{
  "d_model": 384,
  "n_head": 4,
  "n_kv_head": 4,
  "norm_place": "pre",
  "qk_norm": false,
  "attn_scale": 0.102,
  "bias": "all",
  "tie_embeddings": true,
  "init": "normal",
  "init_std_qkv": 0.0164,
  "init_std_up": 0.0164,
  "warmup_steps": 200,
  "schedule": "wsd",
  "decay_fraction": 0.452,
  "doc_mask": true
}
Each number is 128 + 24 x the weight over its row's rms, rounded and kept within 0 to 255. Layers, rows and columns count from 0. The size above them is the row's rms in percent of the matrix's.

# layer 16 MLP down (transposed), 1536x384, rms 0.0704, rows 272-298, columns 256-383
size [ 98  93 108 121  99  91  81 105  99 108 108 115  95 108  96  89  96 111  88 106 113  80 114 101  94 108 107]
[[126 129 153  92 169 108 107  94 114 154 124 120 119 116  89 119 140 132  92 142 145 109 166 149 135 131  97 189 145 121 109 134 135  97 111 142 154 100  92 114 162 152 142 129 157 115 147 153 127 131 136  80 132 100 135 139 124  71 139 107 130 108 117 135 115 111 119 128 133 135 137  97 151 135  81 116 146 121 143 129 100 152 153  91 136 153 101 120 138 100 137 118 111 131  91 102 182 139 132 112 140 110 122 108  69 105 173 155 168 105 117 125 137 115 138 197 142 169 149  98 134 156 131 106 152 145 174 141]
 [ 97 146 119 120 121  73 119 115 140 143 116 108 152 153 132 130  86 151 102 106 121 178 108 153 132 101 110 151 131 124 132 102 165 155  98 102 127 159 134 105 135 127  72 119 113  98 108 161 123 127 123 125  91 153 136 126 117 140 135 179 152 131 161 139 108 103 114 116 145 130 126 160  72 115 133 115 116 126 117 137 169  92 124 115  95 109 124  95 146 127  87 118 177 119 117 124 123 111 198 130 108 133 147 118 161 152 125 108 148 129 137 103 138 116 134 143 121 129 127 119 145 103 150  71 132 110 140 130]
 [113 102 102 132 166  94 153 122 125 163 148 104 111 139 109 116 122 118 147 147 150 174 120 109 142 148 176  60 135 133 120 151 124 142 102  92  95 112 115 159 137 103 125  98 153 112 129 160  86  99 143 101 159 167 114 149  90 171 114 103 140 127 156 138 124 110 139 107 154 153 125 166 129 132 122  77 111 132 143 100 137 140 167 171 110 129 105 104  99 128  82 137 125 138 140 119 124  90 152 124 148  92 183 135 132  93 186 154  99 120 157 122 159 129 133  98 111 110 149 141 146 106 188 164 139  71 122 120]
 [122 134  69  93 126  70 139 137 153 100 117  92 115 114 134 161 128 127 148  89  81 121 126 137 140 151 128 157 152 153 109 119  94 125 172 150 122 158 130 146  87 125 115 135 148 148 153  72 160 125 143 140 110 144 154 133 142 140 119 123 129 156 132 161 152 140 151 103  93 123  98 155 153 125  72 131 127 118  95 100 159  98 110 132 119 142 144 144  91 132 128 104  89 143 123 141 134 138  68 112 146 135 135 131 147 152  99 115 126 137 118 154 156 156 149 132 122 173 132 112 147 152 140 153 113 161 138 131]
 [115 110 123 127 134 119 184 142 128 131 131 121 113 148 126 167 127 109 109 120 116 117 171  85 141  97 183 162 152  78 149 131 147 145 119 170 136 107 145 145 125 126  65 104 109 154 170 117 125 142 130 126 148 142 120 114 137  80 130 138 116 153 108 118 157 142  64 147 138 110 138  73 130 137 130 159  77 137 130 111  92  82 110 155  74 121 144 145 161 129 147 132 136 119 115 157 183 134 108 127 105 120  91 118 159 133 146  75 144 158 121 151  99 104 107 128 103 127 143  93 149  85 140 169 102 141 142 142]
 [ 97 134 150 155  89 129 157 117  93  92 115 117 129  90 119 167 112 140 128 121 186 141 136 151 116  94 107 140 141 119 140 108 132 131 134 114 109  98 123  97  92 106 120  91 103 135 112 110 104 165 119 110 156  97 111 151 125 125  96  79 101 161 160 168  82 136 185 148 116 143 185  90 146 130 105  84 143  82  87  97 122 123 105 116 148 133 184 105  83 133 165 203 109 100 110  91 133 103 153 132 117 157 138 131 128 121 117  93 125 108 173  93 139 113 142 128 118 128 109 142 127 126 130 120  49 156 142 128]
 [148  78 155 154 135 134  90 126 154 116 103 128 100 127  99  96  93 118 100  50 122 100 159 119 117  95 133 136 129 121 142  94 155 147 141 123  84  98 108 155 133  91 176 116 126 105 161 145  96 134 135 117 119 121 120 113 121 130 145 159 128 147 141 175 122 118  96 149 129 119 168 122 112 139 129 104 172 105 131 116 127 153 173 149 111 147 124 135 141 182 114 121  89 104 139 128 171 134 149 148 146 121 130 121  99 128  88 121 148  95 104  98 118 154 120 154 145 123 105 142 142 189 106 111 149 150 160 124]
 [ 91 100 119  84 157 152 121 127  93 150 123 161  65 146 143 122 131  81 125 156 143 105 164  68 149  99 124 132 101 189  94 163 129 116 114 156 134  92 141 103 108 142 134 111 138 165 124 136 111 122 121 124  95 109  84 114 164  77 165 157 134 126  85 139  97 142 216 130 138 118 135 103  93 107 138 171 145  80 113 147 120 137 126 159 131 191 145 127 150 106 123 130  99 102  79 125  98 140 139  86 119 143 169 121  86 144  89 125 131 152 197 133 136 116 105 130 130 137 155  96 123 106  90 111 105 141 104 125]
 [ 62 104 120 117 132 106  88 156  99  97 129 131 135  98  72 144 125 133  93 116 113 121 167 146 143 133 124 116 111 102 135 139 140 143 118 145 143  89 118 143  86 106 164 176 163 103  97 144 148 134 117 137 144  96  89 151 141 138 114 142 130 141 142 125 122 147 114  91 134 132 174 129 132 147 118 115 133 111 124 132 121 105 147 154  86 119 160 118 154 149  96 129 136 162 174 157  89 148 114 146 147 135 151 118 128 132 148  80 119 137 101  92 170 108 103 141 135 132  98 172 107 133 128 183  99  85 136 125]
 [159 109 111 166  98  91  85 108 149 160 139 113 125 138  99 100 176  87 100 119 137 111 113 136 111 115 153 104 156 110 161 122 131 106 141 118 138 171 152 137 124 150 133 176 158 155 180 114 126 153 137  72 139 117 106 136 107 130 144 135 139 104 135 159 146 168 134 117 112 120 167 162 104  94 113 118 107 160 119  92  70 129 103 112  99 143 132 162 131  78 151 100 153 119 165  94 115 112 100 108 131  92 152 128 131 132 109 165 136 124 126 136  63 130 118  78 116 142 146 179 119 116 107 162 161 157 150 149]
 [140 121 102 159 139 148 154 140 110 109 112 111 137 100 152 129 167 109 125 133 115 142 158 112 113 126 154 143 124 106 105 169 114 110 146 124 112 131 132 119 118  90 135 121  91 136 113 125 130 112 120 119 157 105 177  89 120 140 152  76 124 135 100 124 140 174 161 119  93 101 109 154 172 109 152  96 139  83 163  94 115 101  90  87 113  78 136 146 176 140  90 114 161 140 151 134 185 132 141 114 126 175 108 130 111  95 136 168 169 134 135  97 132 122  97 130 105 109  91 143 136 144 143 119 159 157 100 150]
 [131 103 137 108 122 130 140 140 126 131 171 131 127 147 123 122 112 127  89 156 121  93 104 120 114 113 179 157 104 116 125 148 168 105 123 108 122 130 194 133  96 110 156 142 136 141 124 149 150 120 137 159 138 144 119 158  92 142 145 169  92 151 159 122  88 156 229 126 136  79 125  93 104 122 145  91 112 145 134  92  84 112  94 139 167 141 154 131 119 128 123 134 125 126 133 119 116 106 121  95 129 118 111 101 170 141 105 138 110 163 157 119  77 167 150 161 149 146 115 126 123 129 127 142 111 122 121  75]
 [ 83 130  88 103 160 147 148 120 141 110 115 128 132 106 156 146 151 108 147 124 179 103 109 147  88 139 102 136 141 158 126 122 136 104 156 110 143 129 124 160 181 104 159 164 123 158 150 122  94  92 113 161 112 138 155 130 121 176  87 135 144 124  95 143 103 126  87 140 130 135 120 165 120 159 137 151 145 117 142 164 129 139 103  90 159 122 177  92 174 105 115 117  88 115 107 104 150 153 118 129 182 112 154 125 110 157 100 126 171 112  99 123 138 162 146 140 143 164 116 124 150  90 136 133 114 145 112 111]
 [146 157 150 108 136 136 106 108 109 134 117 191 110 132 156 127 146 155 143 128  76 152 155 138  89 160 146 184 129 129 119 125 150 120 118 151 160 173 162 137 133 110  93 144 144  96 129 150 145  99 143 136  98 121 129 143 127 116 134 130  85 115 115 161 144 106 143 123 143  93 143  86  76 127 150 120 140 119 157 133 134 105 152 154 142 173  71 138 154 134 162 147 117 139 135 120 124  90 110  95 143 193 127 159  91 139 122 178  99 128 163 109  93 124 135 104 128 145 151 137 171  89 105 114 142 145 135 149]
 [145 148 131 118 156 115 151 115 174 135 135 117 107 149  98 174 173 140 152 124 128 144 149 120  81 167 116 152 154 161 116 104 144 173 130 154 143 139 121 130 155 130 143 175 118 121 121 138 100 164 120 122 117 149 111 116 138 148 138 114 100 147 173 121  97 148  54  92 105 133  91 140 154 101 154 110  70 115  85 149 143  90 128 154 152 112 114 137 102 118 142 152 111  85  86 111 107 148 157 128 107  99 132 120 151 162 176 147 150  98  85  64 174 155 107  97 122 102 159 120 124 138 141 138 156 136 121  84]
 [109 153 133 108 138 119 116  97 156 111 143 146 102 184  99 162 157 138 113 122 135 106 104 129 113  65 122 140 136 156 116 145 128 154 130 148 145 147 156 151 121 124 118 155 154 111 108 112 124 121 132 184 168 117 142 104 123 115 124 128 101 134 124 123 130 119 155 141 128 130 121 180 141 135 132  84 140 155  98 141 126 139 163 135 121 143 142 138  99 140 113 100  91 138 115 141 133 130 126 134  79 125 103 152 122 146 129 127 107 104  95 164 136 102 164 134 181 128 118 113 100 148 113 130 175 156 156 119]
 [ 91 162 118  96  83 147 171 138 100 119 112 112 152 115 129 139 148  96  84 118 149 149 120 108 146 160  88 146  99 116  78 148 148  85 131  90 136 145 121 143 108 119 122 176 101 125 116  86 146 136 130 122 156 126  93 130 148 152  98 169 113 144 139 170 127 142 151 116 162 165 126 113 118 136 100 175 141 124 128 183 122 126 117  86  95 129 128 110 153 148 117 116 126 171 128 137 123 132  98 130 159 152 125 137 128 154 140 113 161 104 119 132 114  96 114 134 146 117 111 146 123 194 142 151 144 169 162 178]
 [110 153 164 126 143 124 128 156 112 143 133 153 169 106 161 107  90 101 115 103  93 172  94 137 122 106 108 133 108  93 120 110 153 112 136 115 132 129 141 129 166 110 159 155 188 170 110 133 160 129 107 169 137 130 144 106 137  98 147 166  99 164 105 107 182 106 113 103 141  85 149 158 123  61 150 155 147 146 127 160 122 153  58 145 122 153 125 111 128 131  95 124 114 113  98 101 119 147  84  68 113 117 145 129 132  88 141 164 118 149 110 183 124 126 110 130 113  83 131 136 133  79 123 135 142  87 151 171]
 [112  93 161 123 151 120  83 131 163  90  85 143  97 136 138 126 135 144  79 126 135 150 169 164 135 108  69 145 148 165 148 121 113  97 114 137 119  92 145 120 162 167 121 150 112 144 114 116 154 155 146 188 122 123 124 166 123 156  79 116 111 148 119 106 132 128 129 123 149 176 169  95 109 127 134 148 109 139 103 117 134 153 138 128  86  75 143 145 154 119 138 120 131  80 142 176  94 101  97 120 122 121 121 154 133 119 114 121 121 170 164 142 104 146 120 137 113 100 147 157 203 128 124  97 135  91 170 122]
 [167 102 101 146 129 194 111 110 129 107 116 130 101 129 137 110 155 146 105 123 136 129 155 111 132 135 145 113 132 129 117 131 167 159 121 148  74 115 129  71  88 134  86 158  93 149 107 151 138 106 143 106 169 141  44 134 120 125 191 122 112 118 109 122 128 178 134 112 150 117 142 113 113 146  95 130  66 162 149 154 130 109 147 138  69 147 148 151 158 151 125  95 138  83 127 140 100 118 149 153 127 127 136 115 142 155 156 174 151 158 174 101 180 114  79 129 101 141  82 122  88 109 152 107 133 138 135 112]
 [ 86 132 105 173 100 158 156 127 143 186  81 109 133 114  98 113 159 122 135 120 164 133 120 141  84  76  89 106 105  96 108 109 150 145 145 113 133 144  97 144 156 144  91 112 123 160  95 112 115 130 162 107 114 144 116  51 139 154 133 149 138 111 157 148 134 106 119 135 143 124 139 149 124 113  98 166 114 143 138 103 124 120  81 123 110 121 137 118 109 108 155 124  84 146 157 172 130 123 121 114 126 128 107 117 118 133 139 100 150  95 112 157 110 121 122 135 130 120 144 134 153 141 118 182  94 136 171  96]
 [163 128 154 146 136 155 131 102  89 137 141 100 158 157 122 117 108  87  78 170 137 134 179  90  92 144 155 109  99  88  87 129 106  95 123 124 130 139 114  98 144 103 133 150 111 103 133 133 140 110 176 150 139 149 100 155 100 164 160 136 121 142 175 139 133 145  79 147 135 135 149 157 109 123 137 110 123 152 145 143 124 111 117 106 127 117 136 151  97 128 119  87 128 102 125 105 116 117  96 125 114 104 123 163 131 127  97 105  86 124  98 104 109 113 122 125 151 170 112 172 142  95 131 167 123 128 104 122]
 [235 111 137 118 137 131 124 167 132 140  95 125 135 156 104 120 149 112 106 147 128 157 132 129  98  90 160 125 150 142 136 119 147 118 124 139 137 127 104 116 132 133 135 116 102 129 107 162  78 156 136 111  85 151 110 109 137 103 116 140 137 168 155 119 134 117 175 137 159 165 120 109 101 127 149 134 106  83 132  99 153 132 203 149 137 162  75 125  93 129  94 133 142 131 139 126 157 145  90 102 148  89 105 142 122 172 125 139 156 107  70 125 181 134 159 122 160 110 166  91 125 164  95 121 126 148 104  98]
 [120 132 150  87  94 127 131 171 112 154 123  97 111 129 134 111 155 129 149 117 109 101 146  83 116 103 130 163 140  68 136  88 137 179 121 161 166 102 123 116 104  97 102 153  97 149 110 163 104 156 142 127 115 134 130 109  74 120 168 151 147 128 121  76  99 102 176 108 139 138 102 156 113 151 140 115 128 175 127 130 100 136 133 121 113 135 120 100 124 145 145 131 129 148 112 111 104 159 146 142 133 111 165 167 124 141 136 127 119 164 125  95 113 197  92 139 132 130 145 133 106 130 122 156 151  96 127 108]
 [155 180 137 154 107 110  88 154 121 129 132 122 170 125 140 127 115 159  98 125 129  94 127 106 144 154 104 127 106  96 141 169  95 132 116 123 112  93 104 175 155 132 138 112  83 119 110 122 145 100 133 141 145 127 140 106 114 119 104  70 128 107 141 178 132 138 112 139 114 122 147 163 121 155 127 167 162 123 169 135 104  99 190  98 132  84 107 160 128 131 140 134 150 117 112 131 143 133 146 136 158 147 142 129 108 181 148 129 143 151  98 126 116 110 130 134 177 147 171 120 104 159 126 143 135 100 140 132]
 [ 98 145 110 133 139 111  94 130  78 121 108 138 115 110 118 126 165 106 116 153  73 163 125  78 112 109 164 128 165 166 107 121 111 205 143 103 132 115 145 116 115 131 131 138 130 146 139 105 105 120 118 107  78 161 181 133 165 132 113 127 112 141 133 119 103  81 114 108 138 106 118 117 123  99 130 115 160  77 132 113 125 117 114 149 139 120 146 153  82 120 109 111 183 151 129 129 136 134 119 122 112 135  88 102 140 104 113 138 141 163 153  88 114 135 120 151 133 144 144 123 101  91 136 151 106 120 102 110]
 [110 159 128 104 119 145 121 109 103 147 135 153 190 125  99 109 138 149 127 143 138 136 115 171 146 166 121 129 114 126 118 131 152 129 148 137 106 143 103 119  98 139  95 140 170 105 128 129 157 159 148 154 118 151  71 109 130  92 136 133 149  75 161 122 100 141  80 122 149 134  98 111 126 124  96 119 161 139 138 144 114  92 181 126 100 129 150 120 166 114 159  84 144 132 162 166  82 125 124 118 156 152 158  78 104 121  99 118 127 174 149 105 120  87 122 101 129 159 131 117 144 131 135 147 136 136 149 156]]
# layer 16 MLP up, 1536x384, rms 0.183, rows 273-299, columns 256-383
size [ 89 108 118  95  94  79 108 103 104 106 118  96 110  92  91  94 113  90 107 114  79 111 103  92 106 102  96]
[[120 144 101 137 108 108  96 136 166  96 124 144 122 101 108 133 111 147 127 106 122 131 117 105 162 116 109 150 106 127 119  87 132 121  93 132 127 167 103 123 105 121  62  99  92 120 100 106  83 159 110 121 117 101  96 141 123 132 145 132  93 169 126 122 126 139 141 115 154  95 173 145 119 111 152 146 125 121 114 149 134 154 123 142 127 108 164 119 122  70 117 129 156 169 111 125 122  84 128  71 146 138 119 128 179 129 113 135 117 133 150 120 135 112 146 104 107 100 159 177 126 158  79 110 138 131 112 145]
 [125 141 106 102 194  98 111 110 110 148 143 153  77 111  96 131  99 113 138 146 127 135 125 141 135 117  80 152 128 145 136 108  87 166 121 101 168 120  83 124 110 138 118 103 112 147 140 116 136 134 133 121 134 122 122 163 102 149  83 113 193 106 147 132 123  74 127 102 108 109 113 134 114  98  96 120 131 143 116 161 118  88 120 114 129 166 111 116 125 136 127 150 111  89 128 109 110  86 123 162  98 141 123 105 134  81 112  96 133 134 104 122 152  93 115 125 145 102 154 133  94 114 133 106 103 132 169 148]
 [147 156  82 130 107 154 123  91 183 122 136 137 180 149 132 108 169 102 141 115 170 156 120 108 146 156 114 142 123 109 148 120 150 129  79 142 110  74 135 144 129 115 124  87 156 115 138 150 151 132 101 129 126 136 100 143 146  82 147 184 116 123  95 106 139 103 126  84 139  92 160  83 146 104 200 118 127 128 168 124 139 114 127  98 122 131 115 158 153  91 138 146 146  54  88 111 161 120 136 116 155 137 114 127 168 104 119 158 113  88 110 136 118 148 157 148 116 104 149 148 119 117 143 118 149 139 123 167]
 [123 151  95 143 119 134 120  72 121 101 134 156 135 104 103 134 121 116 141 129 129 114 151 137 115 108 128 141 101 162 133 162 111 142 134 130 142 138 158  96  97 165 110 159 126 121 101 158 139 134 129 140 132 121 108 210  73 149 110 182  96 132 131 107 149 119 114 153 104 119 181 111 100 110 120  98 123 116 149 151 153 148 151  90 107 134  89 118 116 140 104 111 144 159 133  88 126 145 116 170 112  91 152 170 129 136 142 120  96 146 138  78 107 113 137 139 128 150 149 112 102 125 153  50 123 162 128 111]
 [146 130  96 121 114 150  99 128 176 110  98 159 133 125 130 114  95 103 128 120 121 124 105  94 141 143 193 107 125 113 138 121 136 128 127 117 131 119 168 125 165 149 132 171  95 117  89 114 135 105  87  98 110 146 105 150 155 118 177 147 116  55  88 118 144 121 124 168 110 125 171 140 161  91 138 108 125 110 121 185  91 132 123 163 103 177 154 132  94  90  74 128 134 116 114 178 120 123 114 152 141 163 146 169 119 143 129 115 159 127 141 118 129 156 103 118 118 140 107 146 149 140 120 133 145  95  94 108]
 [126 140 110 127 152  94 136  89 120 137 164 141 139 148 169 160 126 108 106 139 134 146 125 134 160 169 150 122 123 129 137 109 116 105 126 133  93 150 162 126 117  84 104 112 156 142  81 124 132 142  68 143  80 118  90 112 128 103  67  97 112 182 135 138 114 125 103 112 111 122 134 150 155 105 111 107 121 128  92 150 153 138  55 108 107 115 126 151 136  68 155 123 122 144 122 156 148  97 119  96 138 116  96 111 134 136 115  85 157 157 118 167 116 137 106  98 118 170 133 147 125 102 141 143 100 116 128 113]
 [122 111 128 150 131 147 126 159 119 129 137 106 115 185 179  67 104 145 166 152 127 112 149 131 132  97 126 164 167 142 141 110 143 132 148 125 140 116 125  98 112 163 123 100 141 129  98  89 158  92 103 124 145 163 130 134 114 115 153 126 112 107 134 148 160 132 145 119  92 113 118 104 128 123 119 137 110 123 121 101  85 156 166 102 161 100 105 131  91 120 186 121 109 145 150 144 138 141 139 137 136 129 109 148 127 109 142 116 102  93  75 149 148 143 132 110 116 105 119 138  98 149 144 116 148 158 152 107]
 [123 144 120 119 127 108 134 136 111 112 104 146 165 110 142 136 169 143 140 118 157 103 114 115 142 108 108 142 106 113 133 137 118 133 139 123 156 105 100 165 162 147 142 141 113 107 131 136 105 115  93 120 115 160  84  69 159 109  93 136 172 121 110  94 144 159 146 147 134 168 153  78 140 147  89 125 102 139 122 120 115  85  99 139 174 115 129 139 122  85 127 112 150 133 162 115 112 101 131  78 150 102 111 166  95 144 154 129 131  98 120 125 136 136 138 121  56 125 172  79  67 101 137 138 162 130 121 154]
 [169 122 132 133  76 132 140 138 127 132 124 185 127 116 150 170 132 155 161 115 148 109 154 109 123 174 124 137 116 163 148 139 129 114 134 143 126  64 153 167 110 139 143 113 110 123 108 117 156 160 105 146 113  90 131 100 121 154 144 136  82  89 142 134 113 113  71 158 126 132 122 171 144 128  84 145 112 128  81 137 174 113 153  98 109 129 155  81 128 152 173  99 110 102 107 164  83 147 139 137 151  98 114 141 113 133 133 143 174 153 115 132 160 123 134 159 118 144  88 132 134 131 165 123 151 139 117 115]
 [152 170 137 130 134 146 131  94 127 100 118 139 137 156  98 143 181 157  93 123 154 125  98 109  94 135 109 138 123 115  84 143 134 134 137 182 123 134 140  92 138 156 115 132 102 106 113 100 141 156 105 151 145 107 144 143 124 110 119 118 148 131 148 121 131 147 101 127 119 113 118 146 143 116 156 147 156 108 143 134 133 111 129 108 102 171 143 148 137 133  71 138 109  97 117 106 116 152 111 108 117 155 142  96 133 139 110 146 112 136 151 128  77 113 155 153 140 146 123 112 204 143 109 139 136 139 105 160]
 [105 169 110 132 104 161 179 133 142  90 171 129 152  83  76 129 143 104 125 161 132 137 137 124 127 122 124  93 168  91  94 122  99 112 149 130 166 126 102  66 154 131 108 134 141 129 156 155 146 102 133  96 118 110 139 102 163 101 160 117  92 123 130  80 137  70  98 130 119 134 164 163 137 129 133 161 162 106 127 106 162 128 138 126 176 165 101 153 139 123 150 108  68 116 135 153 148 131 162 110 103 124 105 131  89 143 157 101 130 100 137 127 128 132 158 123 101 151 139  98 167 166 108 105 153 146 145 164]
 [ 87 125 125 143 141  94 162 164 145  90 137  93 150  96 139 157 112 134 127 111 145 109 159 126 122 110 102 150 106 116 133 139 101 159 151 112 128  85 117 129 158 128  93 143 174 112 166 108 189 111 124 113 126 128 105 154 113 140 146  69 121 105 119 131 162 169 157 144 163 115 121 139 139 151  95 131 116 154 113 101 132 134  75 127 128  93 140 162 106 123 158 122 183 119 149 146 135 146 174  99 124  98  89 112 128 176 145 124 139 134 136 153 112 140 117 112 105 138 162 113 177 146 157 129 150 115 110 132]
 [122 148 130 190 131 163 116 125 199  90  85 149 127 171 130 136 135 101 146 110  79 103 105  88 103 140 135 104 118 118 131 114 115 104 101 163 166 130 108 144 147 110 179 101 141 134 118 130 132 123 132  90 146 156 151 134 104 116  68 150 124 143 140 135 119 107 147 110 131 105 145 100  99 167  95 118 113 145 144 140 125 158 115 104 143 114 164 157 134 104 126 145 115 147 144 128 138 147  87  85 142  97 161 146 134 137 102  95 108 102 128 118 134 129 125 112  97 104  98 128 116 139 124 126 145 130 129 153]
 [126 104 140 177 185 166 121 140 125 183 145 153 141  91 108 141 133 164 141 147 172  93 112 123 115 178 145  99 143 104 151  95 115 154 123 152 102 130 134 170 126 120 170 152 147 149 158 104 125  99 119 132 110 118 108 138 127  93 147 123 117  76  74 147 179 133 160 116  86 160 124 116 153 104 107  98 104 154 147 118 145 148 156 117 141 105 115  99  39  85 123  87 116 102 147  97 112 134 136 162 132 109 151 126 149  56 126 123 109 155  82 106  77 146 147 156 138 152  93  88 104  96 147 172 103 135 185 112]
 [129 102  97 108 126 108 202 147 161 130 122 130 140 144 144 117 113 124 140 116 136 109 117 132  91 152 111 134 105 153 127 122 136 105 173 102 127 109  76 116 150 144 133 134 122 123  94 169 146 147 142 101 136 123 126 114 115 146 154 118 125 153 114 116 176 133 179  79 154 151 116  97  86  77 178 154 107 123 117 115 138 175  91 109 158 201 137 110 118 119 146 116 128 140 164 121 180 124 114 128 123 123 114 140 126 162  99 133 136 139 183 123 105  89 119 114 115 125 124 130 119 126 186 121  88 129 128 115]
 [123 106 162 183 146 117 142 114 128  81 158 142 127 156 149 122 147 100 140 102 122 147 125 120 113 128 153 153 117 133 130 117 149 136 121 115 107 144 144 126 141 132 155 173 126 103 167 135 103 126 121 151 157 134 119 153 142 151 134 107 112  82 146  92 103  87 122 119 128  76 186 113 143 120  95 118  56 122 121 124 109 133 125 173 122 130 110 153  88 114 127 115 169 149 114 127 180 151 104 164 106 124 120 172 141 153 115 126 137 158 107  67 117 126 159 172 151 132 151 121 132 127 135 136 172 126 143 159]
 [149 114  99 171  92 141  84 167 161 111 129 141 149 150 148 123 137 104 159 110 132 135 123 135 119 137  57 132 117 135 162 136 129 161 136 143 125 135 120  88 157 130 124 113 127 140 105 112 154 121 135 144 101 172 127 135 131 150 119 128 133 155 143 157 160 129 139  89  92  77  81 139 158 151 116  80 130  84 123 130 138 114 116 118 138 136  93 102  91  97 123  83 131 152 166  96 139 138 133  98 123  91  89 120 134 126 146 150 145 135 114 121 141 172 130 136  82 142 148 134 122 150 155 109 167 140 166  68]
 [ 94  85 119 124 159 129 101 126 118 140 144 117 119  87 144 159 125 157  96 145 140 102 117 171 153  90 140 118  93 163  60 160  98 140 123 115  96 157 138 131 175 161 162 103 103 114 141 175 112 102 152 133 176 112 116 166 124 127 123  98 133 135 145 127 142 136 111 122 109 148 164  99 105 129 119 110 134  86 145 122 147 119 142 139 189 121 144 113 159  80 137 148 152 116 131 104 153 125 126 156 131  83 111 129 145 125 153 137  87 114 157 110 130 110  84 137 154  80 155 115 112  93 161 125 116  98 148 147]
 [102 145 146 141 129 128 121 110 141  95 153 144 176 164 130 138 135  98 141 115 122 160 167 141 117 138 160 138 126 143 126 141  96 122 143 133 162 113 113 168 103  93 150 111 131 145 141 110 121 159 132 140 113 147 162 113  82 152  99 132  92  80 150 134 143  75 149  98 105  99 148 121 181 133 112 130 159 126 123 129 164 157 148  97 119 129 153 121 101 133 143 129 107 142 115 172 122 147 178 169 102 125 110 138 111 156 131 128  98  85  94 159  97 131 162  86 122 102 128 128 169 144 155 126 158 105 107 157]
 [ 99 143 123  92 132 166 124 107 148 169 131 106 134 127 166 123  99 115 113 115  82 153 120 130 123 139 148 164 124  96  72 116 151 110 143 164 158 127 150 154 133 144 130 198 142 119 142 124  99 111 170 121 134  97 139 134 145  73 131 204 132 102 154 127 123 114 126  98 169 133 103 112 130  96 147 128 180 140 118 126 107 147 152  86 130 137 136 142 113 112 133 177  76 136 142 116 170  93 128 111 148 162 107 126 193 133 111 104 117 126 170 148 169 152 122 136 150 122 115 124 123 159 107 163 106 122 181 155]
 [130 156 157 125  99 120 124 146 130 125 111 129 118 155  90 143 142 116 110 134 100 112 139 106 133 149 121 157 140 134 162 141  73 129 110 151 104 150 138 121 199 119 142  89 121 104 159 121 139 147 130 132 147 138 180 136 132 107 158 123 135 132 149 144 103 149 131 129  89 145 116 139 136 106 166 118 148 116 105 122 190 151 138 149 145 132 141 121  99 143 131 116 143 190 164 186  96 165  89 164 111 138 124  86 143  93 169 115 159  96 102 109 117 150 159 107 119 145 112 120 134 126 117 130 114 115 155 146]
 [ 64 138 131 134 153 144 110  84 117 140 152 158 118 141 120 120 126 163  99  79 123 110 123 140 119 151 165 153 151 137 114 126 137 124 120 115 108 140 122 135 134 154 153 115 188 173 144 115 145 134 134 157 116 114 124 168 138  96 155 160 144 127 136 142 139 144 123 104 124  96  92 144 138 132 110  99 125 136 101 130 154 185 148 137 125 124 151 145 124 110 134 105 135 151 208 147 102 131 158 117 145 177 121  91 132 123 135 136 122 136 129 146 135 187 123 122 170 124 143 139 144  97 145 128 111  96 116 174]
 [131 128  65 138  86 114 138 106 141 121 149 155 168 144 123 150 152  48 120 146 120 125 101 168 130 144 113 175 142 138 142 144 124 119  96 153 163 104 118  73 118  77 150 142 124 103 121 122 147 144 120 143 176 117 101 129 154 122 114  92  80 112 116  92 139 134 159 150 128 137  91 119 145 117  97 105 136 162  94 150 176 166  95 148 144 154 127 112 136 163 106 112 131 110 163 151 147 132 147 153 171 140 126 118  96 113 169 102 157 129 171 123 109 145 167 134 113 108 150 100 136  87 118 101 150 139 115 156]
 [162 106 147 144  89 121  63 154 151 151 169 124 130 152 115  97 104  79 104 156 100 129  93 154 113 148 159 138 129 156  94 137 159 145 138 112 115 158 180 106 113 114 144 151 116 115 185 144 145  95 170 141 139 124 134 130 114 123 122 169 138 145 143 125 130 109 133  76 120 150 143 115  98 114  96 114 136 150 146 140 104 127 141 103 128 165 136 178 142 114 123  82 124 141 155 111 141 129 118 111 122 100 137 164 122  59 154  91  98 139 139 126 101 144 101 105 110  74 129 106 119  81 141 120 118 154 150 101]
 [164 133 106 148 110 143 106 129 138 118 114 111 154 126 155 140 145 118 138 117  89 130 132 118 171  94 160  77 148 166 137 184 117 135 142 145 135 118 117 105 104 146 140 134 137 105 127 114 126  72 124  68  98 104 131 144 152 171 135 119 149 130  73 134 149 165 134  85 113 140  98 114 116 114  63 138 101 111 125  98 133 133 163 116 102 131 113 149  85 139 165 143 136 125 101 126 107 130 172 112 109 141 121 148 108 157 133 163 130 114 147 157 131 128 154 191 144 135 153 118 148 113 129 160 108 116  94 123]
 [142  80 109  81 153 115 136 133 120 141 112 104 115 152 130  86 113  91  90 154 108 143 113 155 145 104 119 137 151 117 109 140 164 153  98 133 103 139 152 106 107 124 140 140 129 149 127  85 108 131 136 151 118 163 125 137 143 111 133 112 128 153 126 110 143 156 131  78 139  93  80 147 131 122 152 134 151  94 156 120 101 141 137 152 135 108 143 119 120 124 110 171 111 129  93 147 127 173 121 148 133  98 112 121 168 124 151 100 144 113 156 126 106 129 112 113 120 116 151 101 149  71 149 158  88 110 162 114]
 [122 173  87 139 133 125  96 149 105 137 166 105 126 104 134 124 158 106 122 143 120 131  87 135 132 155 109 127 109 141 130 121 105 168 138 112 100 142 162 154  85 112 161 134 179 120  93 168 145 120 137  89 101 169  95 147 125 140  95  89 100  96 153 120 129 153 101 113 101 133 144 140 124 121 147 127 128 155  86 146 122 113 134 168 183 129 146 126 137 107 115 130 131 136 140 124 159 155 112 148 160  90 124 171 110 108 131  84 122 105 170 114  95 128 127 141 139 160 126 129  78 124 126  98 111 146 134 119]]